Weights of a small GPT-style language model, trained from scratch on English Wikipedia: RMSNorm before each block.
Each number is 128 + 24 x the weight over its row's rms, rounded and kept within 0 to 255. Layers, rows and columns count from 0. The size above them is the row's rms in percent of the matrix's.

# layer 2 MLP up, 1728x640, rms 0.0584, rows 1246-1280, columns 192-255
size [ 93  91  97 107  98 103  99  99 100  99  91 113  90  92 100 110  94 104  99 114  95  91 101  95  94  87  91 103  92 111  85  89 114 107  96]
[[127 140  90 181 175  79 163 122 153  76  98 131  95 143  95 140 150 103 147 103 130  68 110 129 142 114 129 117 115 137 136 182 169 109 142 105 146 165 113 167 136 141 123 157 111 159  87 134 172  94 127 156 151 116 109  94 129  91 184 152 130 160 116  90]
 [114 138 117 134 142 122 142 167 138  98 111 122 117 116 139 143 174 131 114 119 143 103 169 154 116 131  62 136 136 125 124 141 130 112 186 111 161 125 135 143 121 122 104 192 114 153 131 166 123 103 148 113 158  66 141 118 130 127 142 153 172 117 106 103]
 [114  90 176 130 142  99  94 106 139 112 116 130 142 161 144  85  87  84 122 142 135 122  81  87 123 128 116 121 128  97 143 140 138 151 146 109 170  95 113 103 101 134 130 153 141  95 105 129 132 142  97  99 112 109 114 119 108 111 129 106 118  54 171 111]
 [134 133 120 105 118 112 103 156 153 121 120 151  96 145 171 138 122 105 121 144 123 132 158  95 111 120 169 119 134 161 160 153 171 142 144 115 184 129  96 124 132 152 142 152  96 139 117 102 116 157 130 128 136 165 117 148 163 118 123 168 144 149 117 108]
 [116  92 152 145  68 136 108 105 131 113  94 103 126 107 102  69 116 135 157  83 143 108 139 138 153 138 109 137 117 138 135 121 121  97 145 138  75 137 154 127 147 182 135 125 129 137 133 107 137 150 134 143 138 177 139  89 105 128 109 130 108 111  70 138]
 [109 105 131 123 158 111 143 111 152 122 107 104  85 164 129 138 145 103 120 133 143 141  76 136 130 156 127 151 168 113 163 146 120 118 148 175  90 132 115 171 125 122 100  89 121 128 121 147 129 129 135 179  86 157  95 118 108 133 123 119 118 105 130 125]
 [166 164 107 112 120  99 146 152 133  94 131 122 103 121 167 154 143 139 150 148 152 129 107 121 152 176 149  70 125  99 131 160 128 138 171 133  86 101 140 123  90 114 143 173 169 102 170 120 144 166 125 116 144 159 130 116 143  79 125 134 111 132 127 139]
 [145 154 113 112 101 148 126 109 122 145 133 120 140  97 169 107 117 105 110 138 124 125 120 130 128 108  91 126 161 133 128 138 132 136 121  99 182 139 122 122 123 109 177  89 148 152 120 131  80 152 112 154 113 110 112 148 124  92 132 146 125 130 136 128]
 [135 155 164 126  88 132 132 129 122 143  96 149 137 124 150  79 141  98 102 106 118 119 118 157 177 150 109 119 146 120 118 128 162 143 144 124 124 100 104 111 140  94 151 129 100  98 108 122 103 143 136 141 129  83 111 117 101 128 119 123  89  97  81 128]
 [130 155 170 151 124 164 138 119 105 121 136  93 143  83  73 160 139 127 142 138 115 140  89 125 183 125 153  72 109 129  81  89  98 148 132 176 120 129 148 135  89  98 154 130 134 120 129 128 124 127 158 122 156 131 112 133 132 119 146 134 119 128 135 117]
 [120 152 164 132 120 124  92 122 166 128 148 127  81 117 114 100 111 131 146 133  81 108 157 178 159 126  74 118 147  91 135 146 139 144 113 171 163 107 119 112 142 159  70 118 133 188 128  81  95 144  71 119 104 127 169 156 137 145 128 121 102 159 153 138]
 [185  82 139 145 100 158 140 151 111 106 134 129 146 109 111 167 145 148 105 200 146 117 135 118 133 121 128 134 134 133 107 112 107 180 143 145 144  89 127  81 140 104  83 101 121 125 143  78 140 134  95 100  97 131 116 110  86 110 181 131 106 103 175 145]
 [101 120 145 103  93 148 169 132 105 119 154 152  70  99 146 126 152 128 118 146 151 146 139 113 179 148 122 105  92 158 125 147  90 148  89 153 151  93 130 155 172 110 120 118 134 153 138 106 151  95 143 109 116 127 121 131 127 105 118 146 146 155 127 117]
 [108 130 125  95 138 119 117 131 158 114 125 152 143 103 123 101 131  74 118 102  96 117 134 189  94 153 121 120 155 116  99 142 175 145 107 151 134 130 112 160 116 141 155 126 104 129 132 163 146 130 124 122 104 142 134 123 145 170 184 157 141 164 118 173]
 [ 96 137 166 129 175 115 111  92 128  88 147 154 132 105 157 139  91 130 149 130 131  80 156 102  74 148 159 118 122 138 120 112 148 131 134 142 100 130 132  80 166 136 113 104  94 131  90 128 141 115  94 171 117 111 180 128 123 157 145 167  94 118 129  89]
 [120 144 102 133 135 131 154 128 150 141  84 141 107 115 119 132  80  89 115 153 143 110 124 159 100  90  77 146 133  88 146 124 112 119  89 146 142 124 167 103 141 148 154 155  89 134 126 104 112 135 162 148 142  93 135 110 105  96 109 117 128 137 127 133]
 [137 121 114 135 162 133 110 102 109 105 150 147 128 121 130 138 179 127 121 116 143 135 144 156 118 122 132 147 122 128 117 118 102 118 128 124 139 168  99 156 167 109 121 125 127 114 103 113 173 106 124 149 140 119 153 102 144 119 157 108 134 143 124 153]
 [143  87 133 113 138 102 116 174 141  80 157 127  91 118 143 149 146 161 159 126 140 108 114 134 126  86  86 118 147 120  60 124 131 108 104 129 100 122 135 165 117 134  68 155  74 125 107  88 153 172 189 171 122 167 143 134 139  82 144 174 135  98 101 114]
 [122  86 125 152 106  94 137 108 110 138 165 174  86 137 138 154 122 116 122 152 123 128 101 191  86 157 119 162  65 141 159 148 107 110 191 156 116 119 121 130 165 126 132 145 114 130 115 140 121  94 122 126 125 118 186 140 123 136 100 133 192  80 123 112]
 [132 105 111 129 145 128 109 121  80 105 128 132 126 100 136  93 162 108 141 140 116 119  72 144 138  63 140 136  87 141 133 132 107 169 162 140 157 126 135 121 122 124 129 138 152  88  76 138 127 151 138 144 147  89 122  84 134  97 160 122 114 107 152 119]
 [113 109 122 179 149  93 124 125 133 101 127 118 150 116  92 150  60 118 106  90 160 123 143 165 130 150 120 130  96 139 159 175 121 146 112 155 109 164 119 205 124  91 131 154 103 127 149 128 139 114 107 142  47  79 189 164 163  97 117 119 168 110 121 154]
 [112 130  96 123 172 122 121 128 149 139 107  83 132 138 133 109 123 108 120 158 121 161 134 109 134  93 149 145 103 156 123 117  96 115 164 104 112 109  93 137 168  78  86  93 108 122 116 104 138  88  94 141 103 131 158 124 107  84 132 154 149 125 156  92]
 [140 125 141  91 155 124 126 128 147 118 154  94 143 143 193  87 135 145 180 111  95 161 136 121 157 106 136 113 136 156 106 135 128 134 114 127 152 138  99 144 129 126 164 118 112 117 106 107 138  77  98 148 132 115 123  86  97 126 178 141 147 154  91 102]
 [151 140 124 138 166 146 112 105 123 113 115 128 106 146 136 126 126 103  97 128 158 151 137 178 166  92 174 172 111 128 114 140 126 121 130  97 119 139 179 160 143 133 119 134 121  83 111 132 145 152 144 168 110 111 140 101 142 112  89 132 148  99 132 144]
 [121 134 153 150 153 103 154 143 121 119 121 125 107 161 128 126 139 110 179 121 130 149 105 107 143 148  86 107 111 104 112  90 104 117 108 175 140 126 119 127 100 102 126 146 152 133  97 141 175 131 150 170  97 148 114 145 152  97 115  89  82 156 105 131]
 [136  41 135 130 131  76 111 109 160 135 115  87 193 109 139 118 137 183 116 119 136 150 149 124 107 138 130 143 107 168 141 141 133 152 123 108 154 115 127 154 148 111 109 106  74 140 100 141 150 119 131 132 121 163 116 163 145  86 119 108 132 154 105 207]
 [138 124 119 103 124 159 122 147 120 124 124 124 110 133 206 117 167 126 136 168 136 107 106  83 146 107 178  99 136 102 103 158 152 148 113 152 110 121  92 127 102 126 128 149 174 108  65 122 110 121 101  91 120 129  96 112 151 147 114 141 178 128 127 119]
 [ 97 124 134 131 110 127  70  97  70 107 184 121 137 125  97  90 167 118  73 108 148 142 145 146 122 143  89 103  99 119 133 137  82 140 134 110 148 166 124 133 135  97 121 108 151 147 102 127 130 158 122 118 143 140 148 119 139 116  76 154 149  88 114 114]
 [102 137 154 116 138 199 111 169 139 174 157 158 117 111 155  92 102 134 129 113 145 113 171 128 176 114 124 116 122 128 146 150 168 102 131 113 115 129 136 117 137  93 131  80 107 114 117 108 135 163 124 142 191 106 123 126 123 131 150 140 161  67 101 119]
 [112 141 156 110 161 143 126 164 137  68 107 127 150 110 168 133 104 102 130 162 122 203 135 109 130 143 103 158 145 153 118 153 105 104  98 146 155 155 114 110 114  93 151 146 143 164 171  91  78 138 150 143 169 135 120 142  94 143 115 166 163 100 131 150]
 [101  88  71 111 133 132 118 121 163 122 123 132 121 135 160 108 140 220 110 110 131 117 124 109 145  96 167 151 116 175 137 141 172 122 152 145 106 115 103 132 121  90 126  94 102 116 147 134  96 125 132 127 155 100 126  85  75 179 145 126 110 169 106 117]
 [147  94 165  85 104 135 111 135 119 124 131 128 128 109 125 141 101 197 125 141 143 106 155 146 116 139 144 130 120 124 109 143 143 142  78 175 132 151 115 153  89 145 152 144  96 107 123  93 102 106 107 160 120 104 153 154 129 167 141 129 146 117 144 163]
 [148 114 158 124 106 172 108 121 151 114 111 102 110 156 141 129 131 141  94 134 100  85 123 114 128 127 134 135 113 109 137 146 146 151 119  98 157 126 140 125 141 124 122 116 134 126  78 151 121  95 121 140 145 114 123 164 141  86 143 175  77 127 165 125]
 [113  94 115 156  97 135 108 123 168 138 193 143 158 119 151 165 161 108 118 155 123 119 117 152 142 114 101 119 130 100 109 122 148 125  77 136  82 129 111 124 120 104 147 133 168 156 136 118 124 112 163 148 124 144 121 132 122 133 116 135 164 119 107 139]
 [136 142 119 133 121  93 117 112 147  93 118 125 144  84 113 143 170 122 137 108  82 117 101  99  99 155  55 126 129 117 137 194 161 192 126  91 113 138 150 130 110 179 116 127 114 103 152  93 152  96 183 151 124  84 108 127 108  96 136 126 116 131  94 127]]
# layer 2 MLP down (transposed), 1728x640, rms 0.0547, rows 1246-1280, columns 192-255
size [ 93  99  98 103  99 103 100 100 104 103  91 108  89  98  96 108  97 108  96 108  95  89 102  97  92  92  90 109  91 107  85  89 106 108  97]
[[132 117 121 111 135 122 140 111 125 141 159 173 141  94 120 114 107 110 124  97 130  98 139 119 113 196 134 161 119 122 122 136 114  92 106 130 158 137 108 121 123 125 127 136 115 140  87  74  90 131 144 109  70 133 127 136  98 144 130 159 140 132 161 106]
 [ 99  92 115 108 137 125 135 168 129 101 103 109 114 100 119 115 174 110 122 143 158 121 145 127 118 145  97 128 161 110 129  92 145 100 146 130  72 133 119 136 114 137 130 161 149 140 142 138 147 130  98 158 111 162 163 159 153 123 104 130 147 119 141  89]
 [112 124  99 113 143 139 137 124 138  88 142 120 131 140 124 140 154 131 121 133 130  87 125 104 103 133 162 155 146  99 125 135 117 114 147 156 134  94 118 105 145 127 157 130 122 140 117  91 129 119 109 102 107 137 113 156 135 154 121 159  57 123 124 130]
 [133 137 176 151 124 162 148 162  94 198  97 119 136 192 119 128 130 140 200 136 178 136 121 137 115 121 129 142 175  95 160 145 112 158 154 172 135  70 141 139 137 140  96 153 100 141  98 108 124 127  71 141 139 140 112 121 140 130 117 133 135 102 108 141]
 [125  93 146  67  57 165 124 138 108  94 124 128 180 164 120 174 123 139 159 131  98 142 129  89 178 103 104 109 134 127 190  95 101 135 157  78 127 111 124  81 121 156  71 151  94 119 126 126 168 155 148 124 152 166  85 109  97 124 122 106  72 138  97 143]
 [138 109 151 106 126 134 113 114 126 130 146 110 182 125 139 133 115 116 165 149 145 105 106 133 126 119 121 144 115 171 156 130 130 145 112 138 158  94  98 147  93 119 175 121 127 123  92 133 137 132 105 139 157 106 126 145 103 123 133  89 150 126 125 121]
 [111 134 116 161 152 104  97 132 113 134 162 122 129 136 124 182 147 128 139 130 145 128 119 122  77  79 145 115 117  97 142 143 134 123 152 116 151 180 130 135 153 128 130 112 106 135 153 108 145  92 189 125 126 126 103 138 120 134 176 107 134 115 127 141]
 [180 107  87 136 179  93 125 106 125 124 127 114 101  94 157 137  97 131 122  98 143 106 138 155 124 142 112 102 126 149  98 111 123 136 144 150 133 127 134 142 161 136 165 120 118 134  97 117 123 108 128 110 137 118 106 108 164 147  87 122 148 105 150 175]
 [ 81 154 154 167  92 143 144 102 214 147  88 118 158  92 163 164  74 166 106 114 106 145 113 134 147 172 125  73  93 146  95 118 198 192 165  78 118 136 123 135 175 103 114 162 135 127 148 113 120 145 153  87 143 156 147 103 115 146 102 134 126 151 120 161]
 [124 145 114 137 132 144 108 152 109 112 119 129 139  85 118 182 134 141 139 153 115 185 111 116 133 113  92 177 134 104 149 161  83 113  84  87 132 133 131 111 170 107 130  92 118 154 151 101 150 153 128 139 148 110 122 165 121  99 155 151 155  96 109 112]
 [140  97 164 157 125 102 147 145 122 133 148 155 123 183 154 110 132 142 123 125 105 157 120 165 127 102 141 154 119 123 142 105 127 173 117  76 146 118 152 110 121 137 101 112 148 150 121 128 128 102 162 128  91 168  99  73 146 118 184 148 117  89 129 125]
 [133 106 122 149 109 141 147 110 143 130 131 106 143  94 135 160 156 164 111 162 113 116 118 159 168 116  85 163 156 104  79 143  99 100 108 139 154 122 141  95 171 111 115 140 120 131 172 129 139 167  80 109 137 168 109 152 146 128 116 125 124 121 143 155]
 [102 127 183 160 137  95 187 135 127 126  99  75 120  72 136 102 116 113 108 133 155 127 160 125 157 159  96 101  97 117 159 136  93  93 118 152  79 139 173 117 123 114 132 117  90 128 189 127 154  98 112 107 151 146 149 123 145 150 100  92 124 109 134  95]
 [107 131 132  91 122 113 143 129 126 136 124 145 133 104  97 139 149  79 154 122 111 105  78 164 138 114 138 161 144 129 118 131 121 155 150 144 128 149 121 117 118 155 129 123 119 104 125 136 144 153 111 150  66  95  97 123 169 160 144 148 165 139 117 111]
 [138 142 157 151 157 132 138  82  99 130 106 146 112 108 160 160 119 118  99  90 119  91 111 139 131 172 137 129 133 154 117 148 115 180 137 153 142 156 122 111 143 134  66 148 135 142 132 141 113  82 126 159 111 141 125 187 155 153 151 135  94 154 183 125]
 [148 127 128 134 172 130 154 163 141 104  83 151 139 119 154 102 100  71 144 106 115 126 151 127 146 107  75 116 134 120 111 109 101 131  95 117 155 111 169 136 144 165  84 156 162 136 138  76 135 180  84 113 121  80 124 105  85 114 116 132 140 144 126 115]
 [162 117 136 144 119  89 151 171 180 146 114 148 128 132 117 125 140 168  81 161 158 122 113 138 143 133 166 141  94 103 135 117 106 183 148 133 151 155 154 117 136 129 167  91 130 105 129 128 115  63 117 144 133 102 161 119  97 125  76 109 166 137 127 129]
 [ 73 133  97 119 103 121 123 180 123 158 126 173 156 141 192 112 118  93 119  81 152 135 120 128 139 109 139  89 111 121 144  90 127 153 136 167 108 112 133 131 143 137  95 140  88 120 207 104 111  99 137 134 166 133 114 120 129 156 150  62 133 143 150  79]
 [138 143 105  89 125 105 120  78 132 135 105 129 132 155 106 182 139 133 117  95  81 151 114 128 105 144 138 116 157  97 180 146 157 135 137 169 130 150 134 141  89 133 126 150 131 118  97 103 165 155 124 153 111 140 142 146 119  99 118 126 156 117 124 126]
 [121 142 138 124 158 121 124 117 128 166  97 100 129 154 134 147 166 158 118  90 132 128 145 133 118 143 138 144 129 122 157  72 104  83 135 132  97 121 122 129  86 140 116 107 138 135 123 116  92 151 120 126 123 125 166 145 163  94 121 150 106 113 114 139]
 [117 121 158 138  66 194 125 116 156 139 116 116 118  96 113 125 162 141 117 118 121 123 126 127 128 119 154 128 126  85 148  89 108 149 114 128  92 145 113  75 138  97 175 123  98 155 157 158 186 167 154 128 104 137  86 136 148 116 119 190 116 135 106 137]
 [131 122  95 124  99 110 123 138 136 131 142  99 149 147 129 128 133 147 164 130 108 134 136 131 138 106 136 128 157 157 114 153 127 156 138 143 153 135  82 164 119 107  79 149 174 200 142 116 134 150 138 104 126 172 122 137 108 146 118 134 147 151 170 100]
 [136 132 103 110 113 142 146  81 144 142 146 123 158  78 144 161 125 102 144  83  94 130 140 156 137 127  97 124 123 133 121 171 132 114 144 161  84 162 129 132 150 113 123 138 120 137  93  99 119 169 134 108  83 123 135 117 152 178 164 137 149 143 119  95]
 [124 116 109 112 134  96  93 112 142 109 132 101 113 133 146 124  68  99 123 130 118 142 171 114 120 198 123 126  98  92 109 166 136 109 149 148 143 153  88 152 111 142 147 144 123 142 110 152 131  80 122 143 104 121  98 129 110 108 115 118 143 166 152 128]
 [120 179 155 143 115 180 160 140 118  93 122 127 131 180  98 139 133  78 148 130  97 150  56  86 145 154 104 174 137 105 125 103 103 146 129 123 134 141  99 106  92 110 123 153 135 165 129 148 143  95 193 116 110 142 141 163 146 132 121 115 156 183 105 143]
 [148 156  83 100  97 107 147 168 152 125 125 127  92  65 115 122 122 119 140 152 151 150 118 123 114 108 122 130 101 139  79  87 155 114 163 168  91  93 112  95  98  91 102 101 118 124 102 182 117 129 163 101 119 146 101 125 133 136 114 149 107 126 122  48]
 [164 128 130 150 128 112 143 130  87 125 118 121 171 167 186 176 152 125 130 144 143  98 175 113 121 164 144 156 153  97 113 125 117 133 103 111 126 115 103 131 136 157 167 127 103 117 115  93 124 134 126 148 156  97 120 163 118 161 130 160  97 139 105 103]
 [130 125 139 122 157 130 111 113  99 105 162 131  94 144 113 104 107 173 135 144  98 177 149 109 121 131 104 181 133 139 108 125 105  78  94 136 177  82 140 166 137 114 137 118 153 125 112 125 126  63 182 131 140 130 130 100 143 122 121 107 139 162 107 132]
 [ 97 128 122  87 131 130 152 121 123 161 145 119 137 124 106 168 138 160 112 138 172  88 151 129 130 162 127 114 148 106 139 133 161 127 109 138 133 146 131 150 154 108 115 161 130  68 142 123 119 133 121 136 156  99 103 142 122 134 108 123 139 140 130 134]
 [149 138 145 102  96 108 143 111 119  85 148 112 137 123 125 167  92 139  62 143 115 174 154  86 109 126  98 216 146 141 104 103 154 126 156 149  88 133 142 139 109 125 107 104 124 106 141 104 171 147 125 125 153 154 132 108  98 149  92 141 151 139  96 135]
 [148 142 112 100 137 109 166 121 118 164 137 135  57 156  97 156 119  86 120 135  90 116 160 183 154 114 130  84 107 120 105 113 133 112  88 148 145 152 148 130  98 164 130 153 117 136 110 121 118 129 123 151 117 118 125 142 110 129 141 118 137 113 133 129]
 [ 86 131 130 118 139 125 155 153 114  83 140 119 119 161 117 110 123 164 111 105 136 170 151 112  77 134 105 118 150 102  98 109 142  93 111 186 116 110 123  78 143  98 133 146 141  94 138 153 146 140  99 111 125 145 115 151 125 162 107 106 154 138  82 112]
 [158 130 150 163 112 129 146 186 124 167  99 136 128 133 135 113  88  90 140  90  96  91 103 163 107 123 129 110 146 130 173 118  81 160 141 134 147 150 165 202 134 137 143 133 113  90 137 138 113 123 103 148 124 116 192 169 141 127 158 136 124  76 122 167]
 [115 139 150 158 146 136 113 113 141 158 137 165 116 118 132  90 150 102 140 114 133 102 162 147 120 139 127 129 151  85 116 106 163  82 148 154 161 148 103 133 111  97 135 171 118 119 160 119 138 109 115 108 108 168 130 110 144 121 202 104 137 169 103 144]
 [151 126 143 131 117 102 102 161 135 149 138 105 110  55 150 124 164 154 122 134 168 110 127 181 115 121 130 132 148 110 122 143 143 163 117 141 125 171 126 114 102 126 149 130 127 146 168  98 144 120 102 183  90 161 118 113 118  97 149 177 145 133  98 119]]
# layer 2 MLP gate, 1728x640, rms 0.0555, rows 1247-1281, columns 192-255
size [ 96  96 106  97 111  96 101 102 105  93 108  88  95  94 112  98  99 105 111  95  86 104 101  94  87  93 101  95 112  87  91 110 114  97 100]
[[128 133 121 175 157 168 147 100 124  97 121 162 123 131  90 150 121 151 113 140 112 178 102 138 148 115 103 116 118 114 127 136 129 153 123 105 133 126 102  87 128 133 149  80 156 123 168  73  96 117 144 134 120 134  92 153 160 102 126 114 170 133 110 126]
 [123 131  93 150 129 111 143 114 147 166 130 112 167 144 133 130 154 141 143 120 148 134 124 116 126 149 100 121 100 146 111 130 155 141 110 168 153 173 127 134 103 138 144 158 107 149 149 123 127 149 151 133 163 150 118 146 151 110 145 137 130 181  76 129]
 [105  89 105 117 116 134 109 158 103 112 143 103 107  76 139  86 183 110 161 111 139 112 153 102  98 135 141 154 141 144 161 144 127 143 115 128 163  96  91 158 107 140 123 137 110 125 109 134 126 125 152 130 188 143 151 106 112 156 154 139 167 156 146 142]
 [118 179 124 132 163 102 167 110 129 134 141 128 114 172 149 149 137  98 126 143 126 161 129 139 120 149 152 100 127  99 114 128 116 107 158 114 120 112 123 120 109 119 131 108 158 119  82  97 129 139 128 127 141 128 117 126 160 100 136 123 113 137 141 140]
 [119  99 115 117  90 140 109  98 144 142  96 140 144 105 146  92 140 114 120  84 149 102 128 140 126  97 102 100 122 100 169 101 135 112 109 154 184 119 105 102 148 116 108 138 139 166 163 124 118 149 130 128 115  99 116 118 115  69 108 151 101 101 145 132]
 [115 121 113 149 142 134 139 132  98 176 118 123 118 141  82 152 105 128 124 109 141 116 107 127 103 127 104 114 111 139  74 118 138  98 100 115 132 136 120 125 114 126 172 108 126 164  93 144 146 142 123 118 112 103 141 153 104 120 108 139 122 117 124 113]
 [ 80 112 141 114 128  95 106 188  65 116  86 123 128 163  88 124 116 139 123 141 141 149 135 147  88 179 109 148  97 148 111 125 139 122 137 147 142 126 110 127 166  71 107 133 119 139 131 119 152 113 125 127 184 117  92 137 118 131  81 113 157 147 118 143]
 [133 124 171 114 140 107 132 128 108 104 114 139 149 154 143 146 145  67 158 137 139 130 126 147 153 128 105 118 108  82 146 158 115 108 162 130 128 120 110 101  86 110 156 122 139 127 130 109 158 141 129 164 151 132  92 118  76 137  94 114 106 133 129  78]
 [ 98 114 143 141 104 133 160  79 112 124  90  83 126 114 121  92 172 141 130 149 112 141  95 117 119 144 140 160 138 119 134 150 122 150 129 128 157 155 101 128 137 145 128 136 110 159 161 174 164 138 135  80 128 106 132 111 104 106 175  89  82 118 137 140]
 [123 141 142 124 107 127 156 132 147 131 127 141 130 123 101 148 113 119 114 179 135  91 121  83 144 122 124 134 143 126 152 145  94  71 106 176 112 149 120 134 109 127 153  84 128 109 100  93 174 120 136 125 123  73 119 170 131 128 138  90 136 116 157 115]
 [106  99 147 114 135  67 161 141  63 110 192 100  80 125 130 139 135  84 123 179  94  99 128 140 150 154 106 127  92 125 141 122  79 146 162 113 113 152 164 126  78 102 113 122 130 150 112 120 143 122 160 176 113 122 208 139 131 133 126 170 108 121 129 121]
 [109 153 121 127 125 127 130 112 141 100 158 128 171 130 151  53 109 122 138 110 175  96 167  93 168 111 139  92 148 113 104 121 138 115 107 125 131 114 124 120 113 102 120 141 134 128  97 167 156 148 109 105 129 134 153 146 135 150 142 176 137 115 177 129]
 [ 86 112 139 113 117 127 148 137 145 118 138 104 127 107 138 144 131 156 126 158 144 172 124 109 177 122  99 157 116 121 105 110 115 142 130 130  98 104 105 137  84 124 125 123 115 136 130 159 129 105 135 118 122 161 101 134 148 157 128 120 134 129 137  81]
 [134 107 113 162 130 113 117 102 140 126 125 159 113  96 110 109 147 135 107 150 126 129 119 133 105 150  98 142 151 149 162 139 157 142 111  98  96 152 123 128 106 112 108  82 103  99 127 105 125  62 109 147 142 113 125 148 117 127 141 126 132 115 102  77]
 [134 167 136 158 163 176 138 128 127 135 171 160 121 124 106 108 147 129 124 119 132 143  85 151 159 137 137  91  96 104 134 140 152 119 140 112 130 126  86 144 104 122 103  75 133 137 124 144  87  99 151 136 138 133 136 136 117 126 110 135 179 138  98 128]
 [150 138  71 101 150 150 100 134  74 106 113  96 157  91 120 108 113 147 140 136 106 159 137  84 167 105 113 102 138 103 134 161 185 143 103 108 163 122 106 114 133 124 110 123 133 116 170 132 122 160 164 112 100  98 148 132 115 131 136 164 141 124 131 157]
 [132 127 136 152  80  73 120 173 135 111 164 164 104 131 124 129  96 113 135 148 102 128  93 157 124 124 130 118 146 125 144 103  99 117 100 127 103 140 113 135 121 170 131 108 139 113 115  93 101  91 161 100 103  84  81 136 119 138 136 103 122 133 109 164]
 [141 144 102 121 144 116 108 144 142 168 137 111  90 131 158 125 110 145 164 137 131 126  96 134 114 138 129 152 124 121 122 139 131 105 111 120 133 111 134 104  96 184 129 118 118 135 159 113 138 189 121 150  97 141 140 149 129 102 110 110 162 144 124  96]
 [127 116 158 100 184  97 136 102 127 151 134 123 131 130 129 149 129 141 129 116 149  95 146 153 112 120 118 118 152  74 146 138  99 137 165  99 100 139 110 104 133 111 141 126 154 160 164  93 140  87 114 100 123 126 117 115 116 140 114  97 117 123 103 123]
 [124 148 118 152 109 144 142 114 109  86 149 111 130 120 137 152 175 120 148 139 103 121  83 142  73 106 146 123 141 109 132 105  90 121 137 106 141  75 139 139 113 136 156 119 144 139 118 178 156 114 145 115 175 107 113 114 152 124 146 126 169 139 134 147]
 [141 151 122 132 118 116 172 136 156 104 136 157 135 109 154 154 107 155 119 144 171 143 144 113 110 119 128 124 122 142 152 107 140  96 147 129 121  79 134 112 130 132  98  99 165 138 130 146 121 138 129 143  76 142 166 173  74 107 100  72 118 114 121  97]
 [125 134 134 118 125 118 130 166 131  79 153 129 123 115 129 108 120  94 110 135 162 125 126 100 179 102 143 134 146 132 160 111 122 105 147 117 150 184 155 110 126 120 113 140 165  83 148 115 122  91 110 146 173  74 131 107 105  79 125 106 118 122 126 157]
 [159 154 149 165 101 170 140 135 127 137  84 126 111 102 139 129 156 144 134  75 131  81 103 124 173 117 160 112 137 139 141 161  95 108  92 137 130 155 141 142 115 133 103 115 126 169 170 113 144 134 139 156 143 114 129 108  92  89 115 121 124  71 124 138]
 [129 139 163 144  78 164 119  91  95 169 126 120 146 113 139 165 101 149 107  86 117 142 128 102 132  84 141 137 114 134 153  98 150  96 164 116  74 122 118 155  84 134 190 119 136 111 114 150  94 145 113 182 126 138 122 128 118 111  62 104  85 160 159 150]
 [142  66 143 133 122 104 130 104 136 127 114 112 158 133 156 108 115 148 123 144 139  86 121 149 116 156 141 141 117 154 104 140 131 155 147 153 139 139 148 131 140 104 103 105  89 125 113 147 138 139 116 129 114 134 126 176 128 109  99 128 145 135 104 178]
 [118 155 166 177 139 136 194 104 141 162 114 194 146 118 114 157 108 120 125 135 110  93 105 146 112 116 108 152 110 133 144 143 141 142  99 108 155 174 131 120 154 121 120 104  80 138 150 127 171 101 169 101 101 139 123 131  86 146 136 117 133 121 142 155]
 [135  78  90  97 162 116 136 135  78 148 163 130 139 141 138 137 156 148 162 135 143 106 143 104 107 143 142 144 119 154 126 162 147  99 118 131 104 152 118 142 131 126 106 124 141 153 126 154 123 188 187 138 111 163 148 121 129 109 114 134 132 148 114 132]
 [142  87 117 126 120 121 114  90 149 168 115 151  88 117 143 141 147 135 117 105 134 122 137 147  92 148 106 119 113 158 135 144 127 136 139 151 116 142 113 163 138 122 129 112 106  87 117 117  99 169 134 103 155 140 160 133 112 152 147 114 113 112 119 122]
 [153 123 175 114 144 165 143 135 120 133 184 128  99  79 145 140 131 143 173 131 147 130 132 146 154 180 122 122 200 128 145 150  95 110 138 152 115 162 139 103  94 105 113 151  99 135 107 145 163  68 139 117  92 202 158 155 143  93 149 160  92 112 135 125]
 [125 146 112 156  99 164 135 147 114 102  80 128 162  91 118 126 128 160 184 127 143 110 113 130  93 130 152 104 151 106 148 150 129 156 158 144 124 139 133  86 150 139 126 148 113 154 104 131  94 134 141 131 141 121  86 141 151 134 121 154 109 146 154  84]
 [155 107  64 164 125 117 108 130 157 103  89 180  89 130 181 151  89  97  93 145  86 140 156 138 138 135 132 154 153 109 147 127 112 134 119 106 120 115 124 130 160 117 110  74 161 128 105 157 143 144 133 135 128  66 137 124 149 119 157 146 125 141 117 101]
 [119 228  83 136 115  79 102 125 147 126 125 125 143 140 119 109 120 141 101 156 135  50 162 160 101 128 113  91 149  96  99 133 131 165 174  91  96 119  81 141  79 103 151 110 146 151 127 133 140 141 117 129 137 108  90 111 143  95 141 151  88 144 130 175]
 [125 120  91 145 118 133 135 118 172 139 128 116 156  92 101 149 138  82  90 138  87  80 154 160 136 100 108 153 127 143 134 143 123 139 106 147 127 125 123 175 127 175 122 130 159 152 108 117 131 136 192 151 146 129 114 138 145 164 118 168 136 184 116 101]
 [113 150 141 112 150 113 104 131 171  96  97 159 122 152 126 170 107 110  98  26 151  93  83 126 149 153 155  94 124 141 156 156 102 110 156 135 146 159 108 116 121 139 123 146 128 101 106 184 166  96 159 123 101 106 125 131 139  99 110 170 134 123 158 151]
 [113 116 126 147 116 128 102 103 178 161 114 126 135 110  64 140  79 143 164 149 162 137 152 132 129 135 143 118 149 105  94 125  96 157 119 131  92 147 140 107 150 122 127 151 143 126 139 103 127 140  93 135  82 153 175 158  81 126 159  89 126 148 107 143]]